python train.py --hidden_act="swiglu" --rope_fraction=1.0 --qk_norm=false --learning_rate=0.0117 --lr_mult_down=1.5 --beta1=0.95 --warmup_steps=200 --schedule="cos" --final_lr_fraction=0.0 --doc_mask=true --z_loss=1e-05
Each number is 50 + 10 x the weight over its row's rms, rounded and kept within 0 to 99. Layers, rows and columns count from 0. The size before them is the row's rms in percent of the matrix's.

# layer 6 MLP gate, 256x96, rms 0.245, rows 104-128, columns 0-95
103:39 43 66 71 48 52 62 47 61 44 45 48 55 34 61 47 44 49 55 62 40 42 49 68 48 49 48 53 56 43 57 62 72 45 46 53 44 60 47 53 51 68 61 51 43 44 72 37 57 43 52 59 38 36 54 58 56 59 59 56 39 60 46 53 53 40 65 57 54 60 47 58 72 48 47 47 55 49 60 55 49 43 40 68 58 17 54 36 47 65 42 48 61 34 32 46
099:43 58 53 40 51 18 45 65 66 46 52 63 35 34 63 70 43 74 43 59 65 51 50 56 56 55 61 37 43 62 54 55 54 52 55 48 48 41 63 43 66 45 42 57 34 49 61 31 52 66 68 56 34 58 64 51 39 55 57 31 52 59 40 51 53 41 48 57 61 42 51 56 46 37 42 44 45 43 49 47 51 54 54 54 40 59 50 48 49 38 43 62 54 41 58 38
107:55 47 56 46 48 47 60 53 68 59 68 60 48 50 56 71 44 65 65 70 57 58 62 65 53 52 43 33 53 56 61 41 52 41 54 52 45 36 47 38 48 59 58 65 48 48 69 40 53 29 53 55 58 59 62 59 37 39 53 43 57 60 60 40 66 50 50 55 45 54 50 54 55 32 39 37 48 53 47 63 57 54 62 65 33 48 50 36 36 58 54 52 21 47 56 54
069:55 68 43 66 40 52 61 40 39 48 52 51 44 54 57 51 47 75 54 57 64 47 40 25 50 54 57 47 60 52 48 45 34 45 48 49 62 61 53 63 55 44 50 53 43 61 58 53 34 39 39 52 48 36 52 51 41 34 60 47 51 45 43 47 36 26 36 28 41 66 56 74 60 56 40 37 54 53 44 45 51 54 40 61 43 45 49 54 45 45 28 51 61 41 36 38
104:44 41 54 56 62 46 49 50 49 24 52 66 36 43 59 64 59 46 52 51 54 39 60 55 53 62 53 46 57 48 33 36 41 34 61 66 55 64 54 39 41 55 43 48 45 55 48 28 31 31 51 32 41 45 64 57 39 47 37 38 37 54 66 66 57 34 41 63 44 54 36 60 45 56 51 62 55 54 45 50 50 34 42 48 40 39 48 62 52 47 35 51 62 58 46 56
101:67 45 49 62 46 62 65 55 46 46 56 68 67 38 41 64 66 58 56 44 39 60 59 41 51 58 48 35 59 61 71 49 47 55 58 56 49 44 56 39 58 65 43 49 60 50 55 53 47 53 51 64 37 52 49 28 50 65 55 48 43 67 48 50 61 53 53 35 36 49 35 33 55 70 60 60 68 55 40 52 57 57 52 65 66 49 60 53 39 46 48 65 60 45 46 62
102:44 48 43 34 48 41 39 30 50 50 54 49 59 59 42 61 53 61 48 29 38 57 53 44 41 68 50 52 46 56 57 51 66 41 67 50 49 66 46 54 73 71 57 65 47 56 54 56 42 46 32 62 45 50 52 55 39 44 49 58 57 47 49 55 46 57 33 64 55 48 56 50 28 59 38 41 49 41 37 55 58 50 41 53 33 50 69 49 34 46 44 60 37 50 64 25
104:60 54 72 52 42 65 35 52 43 56 45 43 37 45 38 45 33 58 47 52 56 50 43 56 40 65 46 50 42 47 43 59 53 51 39 56 50 33 48 61 70 45 50 62 52 56 64 65 62 48 54 43 57 58 65 35 54 40 49 50 37 36 61 46 39 52 55 35 48 45 42 43 63 32 43 49 48 72 43 41 66 50 23 50 57 52 44 48 56 58 36 68 68 43 60 60
086:48 61 45 41 46 59 32 62 53 33 42 47 53 67 54 37 47 48 52 55 32 34 43 46 42 54 53 35 31 56 35 32 57 45 57 48 61 56 42 40 35 42 45 59 58 58 49 52 49 57 45 42 31 53 40 39 60 43 43 45 38 56 35 50 48 50 61 46 46 29 51 61 61 51 39 42 58 24 57 49 66 56 43 64 53 42 36 41 49 50 58 56 37 53 60 27
102:64 46 44 63 31 49 44 38 53 27 55 55 49 61 60 61 62 44 69 40 32 64 52 47 74 58 47 55 33 55 61 48 62 48 59 50 54 51 58 41 54 64 40 44 40 51 58 35 37 53 60 46 42 51 39 39 45 56 54 47 46 37 48 46 44 37 69 60 49 74 40 46 72 52 43 40 55 53 45 52 46 52 59 45 38 37 50 70 37 61 38 44 45 52 56 46
084:42 56 48 64 23 62 52 38 57 67 49 59 53 53 25 37 35 56 48 67 52 49 40 39 59 64 45 49 41 69 64 38 40 44 42 40 52 63 69 37 45 51 53 47 44 58 58 47 48 54 52 53 54 63 59 43 71 50 46 36 64 58 48 61 67 59 45 59 46 60 40 36 40 72 49 54 42 52 44 52 53 60 42 56 49 50 59 66 54 53 63 50 54 62 39 47
095:65 34 64 61 39 56 40 51 48 50 37 34 65 69 40 44 52 47 64 44 50 49 34 55 63 61 62 48 51 52 60 62 40 52 52 36 37 61 36 40 40 43 49 30 39 57 35 55 49 53 37 43 46 51 50 72 50 35 49 54 57 61 46 54 52 57 61 55 34 59 35 42 58 54 36 58 47 45 42 51 69 50 43 43 53 54 34 49 59 50 26 54 40 42 52 36
096:53 56 43 62 31 39 37 46 44 36 51 57 74 53 48 55 36 58 55 49 50 37 51 38 59 48 49 46 38 38 59 47 60 53 30 41 52 63 40 49 70 52 50 59 30 49 40 36 27 63 54 41 48 54 55 66 52 54 53 64 49 62 48 53 57 64 60 57 41 63 51 44 33 60 49 29 68 63 45 59 52 43 43 60 59 59 50 41 54 41 48 40 59 61 49 63
109:71 42 48 45 70 63 63 44 52 53 63 59 37 48 54 64 38 62 59 55 39 60 55 46 57 54 54 47 36 53 46 49 61 45 39 71 40 52 59 32 39 50 52 42 64 38 47 58 50 53 31 49 57 52 63 33 45 54 32 66 40 60 53 67 48 56 49 48 60 48 45 39 47 33 63 33 52 46 48 56 53 48 37 62 59 39 43 37 42 70 43 59 61 58 50 66
110:40 63 49 53 47 40 53 55 44 64 46 51 63 52 60 60 40 73 52 44 45 42 46 60 39 56 61 40 43 64 53 58 54 55 32 33 63 69 34 56 52 63 57 39 56 24 50 49 59 65 46 53 22 55 50 34 40 52 67 52 39 39 56 51 58 65 31 65 39 52 43 55 55 55 48 54 53 60 54 40 67 53 53 42 53 48 44 46 42 59 64 61 51 44 59 55
096:56 62 50 57 37 49 62 59 32 21 71 49 52 45 48 33 36 48 53 62 56 51 54 71 72 60 61 45 27 39 38 42 57 55 60 58 55 44 45 55 37 48 38 56 60 40 31 36 40 39 63 40 48 56 51 57 47 34 48 52 31 63 51 59 52 55 51 51 42 49 55 59 50 48 48 54 47 58 65 37 59 46 65 48 39 44 53 40 57 53 54 51 51 65 46 60
104:38 36 47 30 26 31 41 55 42 54 44 66 45 29 54 43 46 80 54 54 42 54 45 48 65 54 40 57 52 55 61 48 59 43 46 43 49 45 38 41 54 40 55 51 52 52 57 63 50 50 50 77 44 31 33 47 44 43 60 38 68 59 46 63 55 51 52 40 42 40 50 68 54 49 52 65 62 52 58 54 59 56 49 61 41 33 55 37 48 54 56 49 54 45 53 40
091:45 53 43 54 42 45 56 51 46 54 71 56 37 50 52 65 44 70 44 62 40 62 60 49 45 44 56 53 44 58 62 32 50 48 52 49 40 48 30 33 42 66 47 49 48 51 54 75 55 42 35 38 43 22 57 38 61 37 56 49 58 50 49 59 55 60 60 49 44 28 46 57 47 41 64 53 32 55 53 64 60 40 44 42 52 63 58 43 38 36 50 55 32 54 38 56
101:54 51 46 66 46 49 31 56 41 19 62 40 56 64 53 53 63 61 46 48 33 52 55 64 47 53 50 45 54 62 46 52 26 55 49 46 45 35 67 40 41 41 23 51 58 57 57 35 58 71 41 49 52 59 32 62 58 33 46 63 44 59 52 61 51 51 58 52 37 68 53 41 58 37 49 66 52 55 57 58 41 56 51 53 35 49 55 44 43 43 50 51 52 43 53 40
100:51 55 60 51 45 39 50 52 55 51 45 40 63 51 57 49 49 64 70 61 48 48 38 61 71 62 59 53 59 68 44 52 53 33 27 49 67 37 60 57 60 23 58 48 38 24 38 64 52 45 54 48 48 54 53 40 46 44 47 47 29 63 52 68 52 39 60 45 55 60 60 54 58 45 52 42 36 49 50 61 62 42 55 52 53 43 46 57 58 42 49 49 68 40 40 62
085:35 58 42 56 69 60 54 56 45 62 54 65 52 53 40 51 39 53 52 45 54 43 47 34 74 34 64 41 51 59 49 65 56 40 59 58 42 54 44 70 49 37 50 45 57 56 46 52 48 58 39 53 61 60 53 54 46 56 39 58 64 33 61 34 49 46 52 33 44 61 20 54 53 62 45 61 48 49 64 54 47 66 30 44 66 40 62 57 53 34 49 48 40 64 51 50
100:53 47 47 37 53 40 58 54 44 45 42 27 70 41 53 46 59 85 67 43 58 53 43 71 40 59 57 40 47 48 57 67 55 52 55 56 51 49 56 49 50 51 43 68 48 37 56 39 45 39 48 52 61 35 61 60 50 58 58 35 54 56 52 37 56 39 49 61 35 43 55 43 38 54 51 60 67 46 63 37 52 62 55 61 32 60 47 40 60 66 60 56 62 49 43 49
109:50 58 42 45 64 40 32 56 36 48 56 61 50 45 52 53 38 69 46 61 52 72 62 38 75 49 55 49 66 32 58 39 62 49 32 47 36 63 56 30 40 44 59 65 46 60 70 48 54 46 52 57 61 37 46 48 51 47 57 51 41 45 47 44 34 49 44 55 37 64 46 42 54 44 43 53 66 48 37 59 60 59 70 40 38 54 59 46 47 40 64 49 52 37 44 47
105:31 67 56 61 31 62 39 39 50 53 55 55 49 35 49 50 45 63 47 37 30 47 56 35 35 50 25 25 50 47 65 53 46 24 29 42 48 43 45 55 51 50 61 35 39 67 42 48 51 53 46 53 60 28 53 46 50 53 47 42 52 49 47 54 42 57 52 53 48 60 54 42 59 55 59 60 59 58 59 38 46 60 52 57 64 59 65 46 40 62 46 53 48 45 38 41
094:43 58 60 53 70 38 46 48 40 33 44 75 55 52 61 57 55 48 60 48 65 44 49 36 61 47 45 51 63 37 43 42 48 43 50 47 27 67 53 44 41 53 58 66 38 58 54 47 51 62 41 69 52 59 39 56 57 38 58 34 36 46 58 42 62 56 61 49 45 57 37 61 55 55 39 33 55 45 49 51 58 38 53 53 66 31 33 46 52 32 38 41 46 40 41 53
# layer 6 MLP up, 256x96, rms 0.237, rows 104-127, columns 0-95
098:55 44 57 48 50 54 59 32 56 54 43 34 34 48 41 51 59 40 55 37 40 52 55 59 47 84 52 64 57 44 41 49 56 52 42 68 62 36 57 53 58 55 58 44 36 59 51 43 33 44 49 42 39 51 38 52 45 54 42 55 51 58 41 47 44 35 41 49 48 67 49 44 38 38 70 40 55 48 48 58 38 27 55 54 61 55 63 53 63 66 32 53 27 43 58 44
109:36 57 41 56 39 32 39 41 47 28 43 44 42 45 61 52 48 59 43 53 63 49 36 42 49 68 33 65 41 46 55 48 67 63 51 50 38 44 46 68 63 61 51 53 51 50 59 54 37 57 51 56 56 50 41 27 53 56 67 55 60 68 47 57 51 48 50 65 59 40 33 58 54 60 61 47 66 46 38 61 55 55 67 37 43 49 71 44 53 65 51 60 63 52 42 44
101:45 64 42 54 51 58 61 31 56 63 40 49 48 49 43 39 40 50 37 63 29 49 41 61 49 48 58 34 44 62 48 58 55 42 40 66 50 33 44 46 45 62 62 64 51 42 33 61 56 57 28 48 44 60 45 70 43 55 43 37 44 53 45 45 53 38 36 46 58 50 49 71 60 66 46 57 66 44 57 51 35 59 53 49 51 49 53 57 38 45 51 40 47 20 53 42
084:42 55 51 34 61 49 53 45 55 38 50 79 64 54 51 46 51 45 49 37 60 42 48 61 45 63 60 47 26 29 48 37 23 68 43 51 66 58 47 62 50 57 56 52 34 52 55 58 54 58 63 60 43 54 49 42 52 45 51 49 63 45 47 49 55 42 59 44 30 42 63 64 56 68 37 71 41 49 39 42 56 40 60 60 49 53 42 57 39 58 64 46 50 55 43 52
097:59 57 54 42 57 68 47 42 41 46 43 38 74 48 44 44 57 70 42 58 55 43 61 66 48 28 50 42 40 46 66 51 48 48 57 61 61 50 48 52 51 61 44 38 43 47 54 32 33 56 47 50 40 50 55 55 42 69 61 60 51 54 67 61 58 46 45 46 34 44 47 69 48 52 43 61 75 57 50 44 68 53 46 40 61 56 52 48 54 50 46 35 58 72 36 59
117:55 51 44 43 44 73 29 39 57 61 62 52 69 59 41 47 47 32 59 52 50 61 32 39 40 75 42 46 49 50 45 42 51 49 48 42 78 52 64 60 32 51 59 44 44 48 53 47 57 30 54 55 56 59 40 56 45 59 45 52 65 41 42 48 47 56 41 68 57 46 65 50 50 58 48 33 46 51 63 61 56 60 56 59 46 39 53 48 43 51 68 50 49 61 38 68
096:42 48 60 50 41 65 52 65 49 51 50 30 43 53 47 44 58 31 29 64 48 55 59 48 59 50 47 48 29 46 49 60 45 45 55 68 49 35 45 73 42 43 45 63 41 41 51 54 50 43 55 23 42 41 36 38 57 57 54 57 56 47 38 64 46 64 32 66 44 60 57 57 52 48 47 44 55 66 60 37 63 46 46 46 52 52 72 47 66 61 53 45 42 56 35 50
102:53 43 40 55 45 43 54 63 35 33 53 66 53 69 60 53 56 38 50 41 32 45 39 40 47 33 48 49 43 47 51 66 59 45 51 57 39 58 69 53 40 63 49 47 56 44 52 46 19 62 51 50 43 56 44 41 40 61 50 44 68 53 44 53 47 34 48 59 46 30 62 63 59 43 50 40 56 52 63 47 49 30 71 49 50 28 48 67 50 47 38 52 57 50 49 39
097:53 26 58 59 55 46 55 28 56 32 40 36 43 51 52 37 59 30 41 52 52 33 43 45 43 38 36 27 42 65 53 62 38 51 56 40 63 41 40 39 49 35 45 51 56 49 46 32 42 58 55 42 46 58 32 32 71 52 58 43 31 45 55 51 48 58 53 57 46 45 42 65 46 61 40 37 54 39 48 39 57 60 48 62 52 56 46 54 50 49 41 48 36 57 54 41
099:51 38 40 41 61 59 46 49 68 44 42 51 50 58 48 57 33 63 47 64 46 44 61 42 37 38 58 38 39 54 58 53 36 35 53 33 51 57 52 28 37 47 57 58 68 47 66 59 65 46 49 43 47 43 21 58 51 44 48 57 50 67 48 48 46 55 41 54 72 42 38 57 40 57 49 67 51 49 40 33 49 43 46 51 51 49 43 61 37 62 36 40 65 44 40 56
088:53 59 55 42 57 39 47 46 67 37 47 50 49 55 66 59 48 48 40 44 55 27 59 55 47 56 70 40 60 50 29 56 51 55 53 52 52 37 32 38 38 49 63 44 49 42 33 37 42 61 51 36 33 38 41 58 32 56 55 44 55 54 49 50 47 40 48 46 38 34 32 48 56 66 56 65 61 39 42 49 54 57 52 60 47 50 49 27 41 44 38 63 53 34 56 70
107:44 56 43 69 57 49 45 57 44 47 53 65 59 57 38 47 37 25 22 49 59 61 47 62 50 53 52 49 53 40 56 62 56 54 59 62 49 44 42 65 42 37 46 37 33 61 53 41 56 53 41 59 37 80 46 41 48 62 55 35 56 55 32 58 43 40 43 60 50 50 61 51 49 35 64 48 41 54 43 49 49 45 62 39 52 51 64 30 38 57 38 41 58 48 53 40
104:62 46 52 53 54 64 43 58 65 53 63 46 50 43 62 41 60 50 49 49 49 46 32 53 51 60 54 53 60 43 52 51 38 46 62 57 40 38 55 48 39 54 53 75 63 33 62 50 72 44 52 58 67 55 58 55 58 32 46 52 56 48 53 51 40 31 42 55 49 61 46 34 25 52 33 38 39 58 53 40 56 70 55 32 65 45 68 39 42 60 60 60 54 44 45 48
112:44 52 63 53 57 59 34 49 29 42 34 52 41 61 63 62 57 59 37 56 27 54 34 63 55 67 55 40 37 41 61 51 55 51 44 47 66 50 45 40 54 60 59 52 59 43 44 63 42 59 58 47 35 47 58 54 23 48 57 55 46 50 55 47 53 51 60 56 36 52 69 36 60 61 49 51 45 47 62 49 58 56 42 37 66 48 41 50 56 58 27 31 63 56 45 42
109:50 56 43 53 31 56 56 51 28 52 40 60 45 37 59 38 47 52 55 53 61 77 35 43 35 57 32 49 61 46 58 61 45 46 51 45 44 45 57 41 62 40 52 49 55 40 47 63 42 48 46 48 38 59 44 57 72 66 88 52 56 55 41 28 65 51 51 48 48 40 51 58 48 53 65 53 44 50 50 53 54 56 69 44 50 45 38 43 43 56 46 50 61 45 50 68
104:46 48 45 65 55 64 52 42 50 40 51 33 57 53 52 59 59 34 52 40 74 52 53 47 46 27 43 39 45 58 35 52 65 43 57 43 40 43 46 53 39 34 55 43 47 67 75 42 43 55 44 54 45 51 34 36 59 63 58 48 45 66 42 50 65 41 54 50 62 41 54 64 56 43 70 58 58 55 32 49 52 52 58 64 44 50 60 46 55 60 44 52 46 45 79 54
104:38 60 52 69 52 45 45 55 73 55 55 58 49 51 60 42 59 39 42 83 58 52 58 43 51 39 51 30 55 47 41 46 34 54 34 44 43 35 46 48 38 54 60 42 53 49 60 39 43 65 64 42 44 53 55 63 62 44 56 49 55 47 50 49 35 50 46 53 57 52 42 71 45 61 38 47 44 46 56 42 62 58 53 37 45 46 34 25 56 49 44 48 71 64 48 37
090:38 60 38 57 55 45 67 47 59 40 64 54 63 46 66 48 67 60 44 56 42 44 55 62 56 67 66 30 57 46 71 55 40 48 39 44 50 56 44 45 46 54 67 48 55 34 50 52 63 58 43 61 56 58 41 35 41 55 66 32 54 45 54 50 59 52 51 42 36 39 75 46 62 56 44 66 41 59 59 56 61 50 71 53 58 57 34 57 47 57 60 58 45 39 56 52
092:53 57 47 41 55 39 46 38 55 64 49 43 38 49 54 54 50 47 52 42 55 57 44 53 61 33 49 28 43 57 18 35 66 68 46 40 56 57 44 38 34 46 43 42 33 49 51 63 40 38 30 44 54 45 63 53 58 47 40 47 62 48 45 33 55 49 56 38 37 47 54 51 61 43 53 54 54 49 67 44 46 43 54 64 35 33 66 50 60 42 51 30 51 65 49 39
102:34 63 45 53 44 51 45 48 52 46 66 47 46 55 50 58 49 55 51 85 32 45 33 39 53 52 43 57 49 58 47 57 53 50 40 55 47 37 37 59 77 52 39 22 53 57 33 58 48 60 40 27 36 49 59 49 47 44 57 38 43 58 57 57 42 46 40 57 52 66 37 49 54 55 40 50 46 67 51 52 44 61 50 61 51 46 54 59 64 56 37 55 46 35 39 47
091:66 43 35 69 47 50 36 50 42 56 52 62 43 35 54 40 44 48 76 47 42 51 57 51 57 31 58 57 39 67 60 35 35 43 48 68 48 49 38 47 56 54 39 63 48 56 48 48 48 71 53 54 44 51 62 59 43 52 48 43 58 54 60 58 56 33 36 54 68 50 42 61 44 43 51 47 40 42 58 61 44 61 31 59 67 34 35 55 53 58 58 48 33 42 56 46
094:61 39 36 47 41 48 48 78 49 37 50 58 45 47 48 40 35 58 49 39 60 68 43 44 69 55 46 54 57 54 53 32 44 70 58 61 63 57 51 55 59 55 38 42 75 73 47 50 57 45 63 49 52 22 54 53 42 44 42 50 63 54 44 44 53 48 52 54 42 51 45 51 50 46 62 49 47 33 59 57 64 41 35 46 57 53 38 58 34 43 29 55 51 42 57 55
109:54 47 48 69 36 63 49 44 37 48 41 43 41 52 56 49 48 32 54 57 55 54 29 52 67 62 48 48 62 50 55 65 44 46 47 38 58 47 53 47 47 55 38 56 38 53 53 60 43 69 64 41 37 49 74 44 55 69 30 55 52 36 43 43 59 40 38 41 51 72 48 31 48 64 38 43 59 48 32 44 68 57 57 47 52 48 47 53 64 48 63 48 50 57 57 32
102:33 53 36 45 45 44 63 46 52 38 38 50 55 57 45 39 27 35 49 45 63 39 45 45 53 58 53 50 53 51 49 55 61 41 56 35 54 20 51 52 51 49 38 40 37 44 35 59 54 53 62 53 59 46 46 53 48 55 74 41 54 46 36 35 40 19 46 47 38 27 57 63 45 53 42 57 34 43 50 39 59 38 48 53 59 46 45 48 44 58 45 42 51 38 57 38
# layer 6 MLP down (transposed), 256x96, rms 0.123, rows 104-127, columns 0-95
108:49 50 47 50 41 54 53 44 47 37 42 52 56 47 56 43 49 43 38 74 40 41 40 47 49 42 47 71 59 43 60 40 35 47 48 53 51 48 52 50 49 51 45 45 56 59 59 43 49 46 45 55 40 54 55 54 44 43 40 74 50 66 61 57 63 27 59 39 65 61 59 51 60 59 47 31 54 41 34 56 71 47 42 59 55 34 82 45 56 36 40 51 61 29 54 42
098:34 35 53 62 64 67 64 57 49 61 41 54 54 48 32 75 44 50 48 31 47 47 33 51 34 53 51 39 66 54 41 42 49 41 48 62 45 58 50 60 34 56 57 57 27 45 49 67 54 39 36 58 61 53 48 42 41 39 50 55 41 66 49 67 70 48 55 39 53 61 33 48 46 44 55 57 46 59 43 52 52 42 52 58 54 62 61 58 70 51 51 56 61 51 46 41
100:36 51 48 58 40 72 37 47 59 33 29 33 55 42 63 49 46 55 43 60 48 44 51 57 31 58 46 47 58 52 46 41 69 44 47 57 47 54 51 42 56 52 57 48 63 54 40 31 42 54 59 52 63 42 39 60 64 48 60 39 53 43 45 53 59 29 58 42 34 52 72 56 59 42 41 50 38 41 31 57 72 51 56 34 57 43 35 52 51 41 51 49 62 37 41 53
086:40 41 67 51 52 37 32 53 47 38 59 38 51 39 39 60 51 37 57 54 53 46 53 63 54 39 32 45 55 53 51 55 65 36 49 51 31 43 45 44 57 42 63 61 58 40 57 51 66 50 55 51 52 52 51 52 48 53 36 79 52 53 55 42 30 60 60 53 61 39 43 51 41 48 58 55 54 51 72 54 59 55 49 45 49 68 35 53 51 76 46 38 27 66 51 47
097:44 63 59 47 39 56 55 45 51 52 67 60 58 73 57 53 47 59 76 71 55 54 51 56 72 44 66 50 55 52 63 58 44 48 48 61 76 61 43 46 54 49 49 49 56 47 42 49 41 41 51 38 34 56 71 47 52 46 43 63 38 50 57 55 29 44 48 40 55 57 53 52 51 49 33 53 56 62 62 61 23 56 59 43 55 44 56 48 42 49 54 34 36 61 43 54
103:48 50 56 42 55 42 52 32 58 32 58 44 78 48 50 60 58 53 69 58 51 51 56 67 52 65 35 42 45 58 50 52 50 38 43 53 52 45 56 55 50 43 67 39 43 45 56 67 60 56 34 53 41 49 54 56 66 48 53 57 44 40 29 45 54 63 39 54 54 62 50 43 39 43 61 73 42 22 72 56 48 51 47 50 42 56 32 64 46 42 48 44 38 57 52 48
105:16 61 48 65 50 52 49 53 44 46 48 37 53 50 44 68 41 31 48 38 53 42 60 43 61 59 53 39 64 53 38 53 64 68 56 56 57 54 76 51 58 46 55 49 56 64 57 51 31 57 62 53 59 41 44 39 48 48 44 46 52 45 43 47 46 49 51 69 51 59 43 56 50 49 53 34 44 50 47 48 39 44 64 30 41 46 64 63 28 51 51 55 60 59 59 31
102:59 55 67 43 41 59 48 48 33 57 39 54 47 55 32 36 54 49 47 36 58 54 49 36 59 66 68 50 54 36 58 29 57 41 54 65 38 48 49 65 51 47 38 45 45 46 49 64 56 47 47 59 48 49 33 53 76 49 58 68 63 52 46 54 64 60 45 59 71 40 72 52 48 50 51 41 41 56 65 49 65 37 53 46 55 47 41 53 42 46 37 35 38 55 45 42
094:52 38 61 49 31 49 80 40 56 71 55 51 42 48 32 60 59 59 52 54 53 46 44 31 36 43 61 62 48 49 54 40 56 57 36 54 56 38 41 42 41 47 60 55 51 52 59 57 41 48 49 65 61 54 42 38 51 56 51 43 44 45 63 57 68 51 42 31 63 64 48 40 54 56 47 54 54 60 42 47 39 64 33 48 45 52 68 46 63 44 50 67 73 65 57 49
102:53 47 63 45 69 76 42 42 47 47 51 64 65 53 50 41 51 52 38 50 46 38 73 42 61 61 44 47 67 54 49 63 34 57 57 46 46 51 59 57 49 59 37 57 48 37 70 49 59 53 42 42 53 57 45 46 53 48 44 74 67 42 60 69 42 42 53 60 69 36 58 52 52 42 52 52 65 44 57 54 48 42 46 49 53 55 36 61 52 63 66 49 62 74 49 60
104:51 46 62 58 70 55 58 48 44 42 55 57 49 42 52 51 57 56 37 52 43 39 56 67 45 28 41 55 49 43 41 51 38 48 55 63 26 53 42 50 47 46 56 53 50 31 47 68 46 58 46 52 39 37 54 55 32 46 55 50 60 49 60 51 44 47 51 69 40 51 52 40 42 33 39 47 36 37 67 45 63 66 47 56 40 68 29 33 29 43 38 57 50 61 58 60
103:43 54 59 48 50 37 39 70 47 36 54 52 62 38 57 52 41 65 42 33 54 45 49 57 53 55 52 39 45 54 33 73 50 49 55 55 55 49 40 46 45 44 64 56 60 49 60 54 49 49 61 55 44 47 59 52 30 31 47 34 25 68 43 26 53 41 59 34 47 33 42 50 49 45 48 34 48 66 60 60 59 67 44 50 37 56 36 45 47 53 37 54 39 57 40 51
100:51 55 27 50 62 30 64 67 33 48 53 52 31 65 46 24 51 63 57 62 61 45 60 53 63 58 64 47 41 41 44 40 54 49 54 65 73 47 36 45 21 40 51 44 54 51 51 55 47 67 58 47 59 60 37 57 71 49 50 50 50 53 47 49 56 59 46 40 52 61 59 56 43 59 54 37 48 36 39 55 56 50 44 55 51 47 54 50 42 47 39 39 38 53 43 47
117:49 43 42 62 47 52 49 46 54 38 50 47 27 41 55 41 53 53 68 55 51 25 34 31 53 30 59 53 49 44 68 42 62 42 52 40 65 56 56 47 67 61 44 62 58 41 44 51 58 46 55 40 45 42 47 48 56 61 53 46 61 43 62 55 33 57 64 55 52 36 61 41 51 43 47 55 59 40 55 39 69 53 36 57 61 54 35 63 60 23 52 38 56 42 47 38
110:61 56 39 60 65 43 57 48 61 49 56 49 54 59 55 36 55 28 45 51 55 49 49 57 57 36 51 45 50 48 33 53 57 41 59 54 42 41 50 39 48 61 59 63 75 51 36 46 43 27 73 36 55 46 48 58 48 50 60 33 40 51 51 36 63 38 29 55 34 33 36 58 43 47 47 47 37 34 60 55 55 57 56 67 51 58 64 52 59 63 47 51 53 37 47 43
104:44 42 57 42 41 59 23 50 41 62 62 68 39 61 51 54 54 43 36 51 32 44 52 56 56 49 54 48 58 60 50 57 49 46 33 54 60 61 64 39 64 50 61 55 48 54 37 39 49 47 55 45 39 29 76 59 44 46 42 61 61 64 47 50 50 38 43 49 52 42 47 44 31 41 48 50 49 64 49 59 56 48 69 55 36 59 33 42 44 57 60 51 63 30 34 57
114:52 49 70 60 43 53 63 55 50 60 43 54 59 56 58 38 54 36 50 59 54 49 67 54 44 44 44 47 52 51 47 47 62 50 49 51 44 53 60 57 44 52 59 57 55 41 60 55 52 45 51 46 54 54 66 39 45 64 54 73 73 29 31 58 25 46 45 43 55 48 43 35 33 41 55 47 46 54 50 60 37 64 69 51 28 62 47 48 59 36 48 72 51 71 40 50
094:53 59 31 70 43 54 60 40 59 47 66 55 51 54 39 45 53 60 49 58 57 58 65 53 52 26 62 45 63 47 34 34 37 43 47 48 50 52 45 36 57 52 47 51 44 67 38 57 47 40 50 55 41 50 62 56 48 41 42 54 42 61 58 44 67 57 50 48 45 46 47 45 42 48 75 55 65 23 34 51 22 46 46 60 52 53 43 57 43 34 44 53 35 41 44 46
092:55 55 48 54 70 43 73 58 59 41 59 54 51 36 43 54 40 65 51 38 69 54 70 43 70 59 62 47 45 51 39 45 63 48 57 49 36 58 50 41 39 64 66 46 54 64 50 54 62 53 59 69 58 66 61 49 61 52 59 41 45 40 54 45 48 54 53 55 43 45 60 37 57 64 56 47 54 40 59 51 37 51 51 47 46 37 81 42 58 66 60 63 46 62 45 50
101:46 53 41 47 53 71 33 29 47 50 46 36 23 43 50 56 59 52 51 68 46 61 47 45 44 57 43 46 42 45 46 50 65 43 41 64 42 40 36 47 50 52 55 46 43 54 57 54 47 51 47 30 44 47 70 50 49 47 48 59 35 36 53 43 59 51 63 57 30 51 53 54 55 34 50 59 42 34 31 36 45 47 74 65 59 39 38 58 41 42 54 47 62 35 53 66
091:38 45 30 58 47 53 37 40 46 36 56 61 39 59 33 53 37 39 48 29 52 60 40 59 50 65 51 54 62 51 49 61 57 59 48 37 69 52 48 68 54 45 55 50 46 51 41 49 40 49 56 50 43 36 42 44 69 42 57 43 33 49 29 44 49 44 67 43 36 49 59 38 55 76 52 38 43 40 43 37 49 44 49 36 55 58 51 50 47 64 42 37 71 59 46 53
094:62 35 56 50 60 36 55 51 44 63 45 52 56 35 43 65 53 42 46 50 58 55 43 56 55 47 45 37 78 39 48 56 39 52 53 42 44 45 59 66 49 64 46 63 54 49 50 70 64 49 52 52 57 74 62 61 64 37 58 64 61 48 61 45 44 60 46 42 63 63 73 47 68 45 50 40 36 50 48 54 51 45 57 59 42 51 31 53 58 67 49 39 39 66 60 49
103:41 48 37 51 26 44 61 44 54 55 58 46 60 62 50 50 39 45 45 45 56 53 41 62 51 33 44 57 66 43 49 64 41 61 49 50 37 63 53 51 60 46 60 53 53 46 39 64 48 43 53 57 32 39 45 51 47 66 54 58 41 54 61 57 36 44 44 43 51 44 41 70 48 48 63 36 58 33 34 41 26 54 53 69 34 53 54 37 30 60 53 69 64 42 51 43
098:68 60 30 55 46 29 54 40 41 46 47 38 58 48 37 39 59 48 46 45 56 51 47 49 64 43 57 55 58 35 48 30 55 54 46 61 51 52 51 42 49 35 64 53 42 51 42 39 38 55 52 51 39 43 50 48 53 53 41 62 39 66 80 58 55 33 45 40 53 50 52 54 68 66 53 38 45 47 37 58 36 41 53 65 45 45 42 32 55 66 40 67 29 46 46 53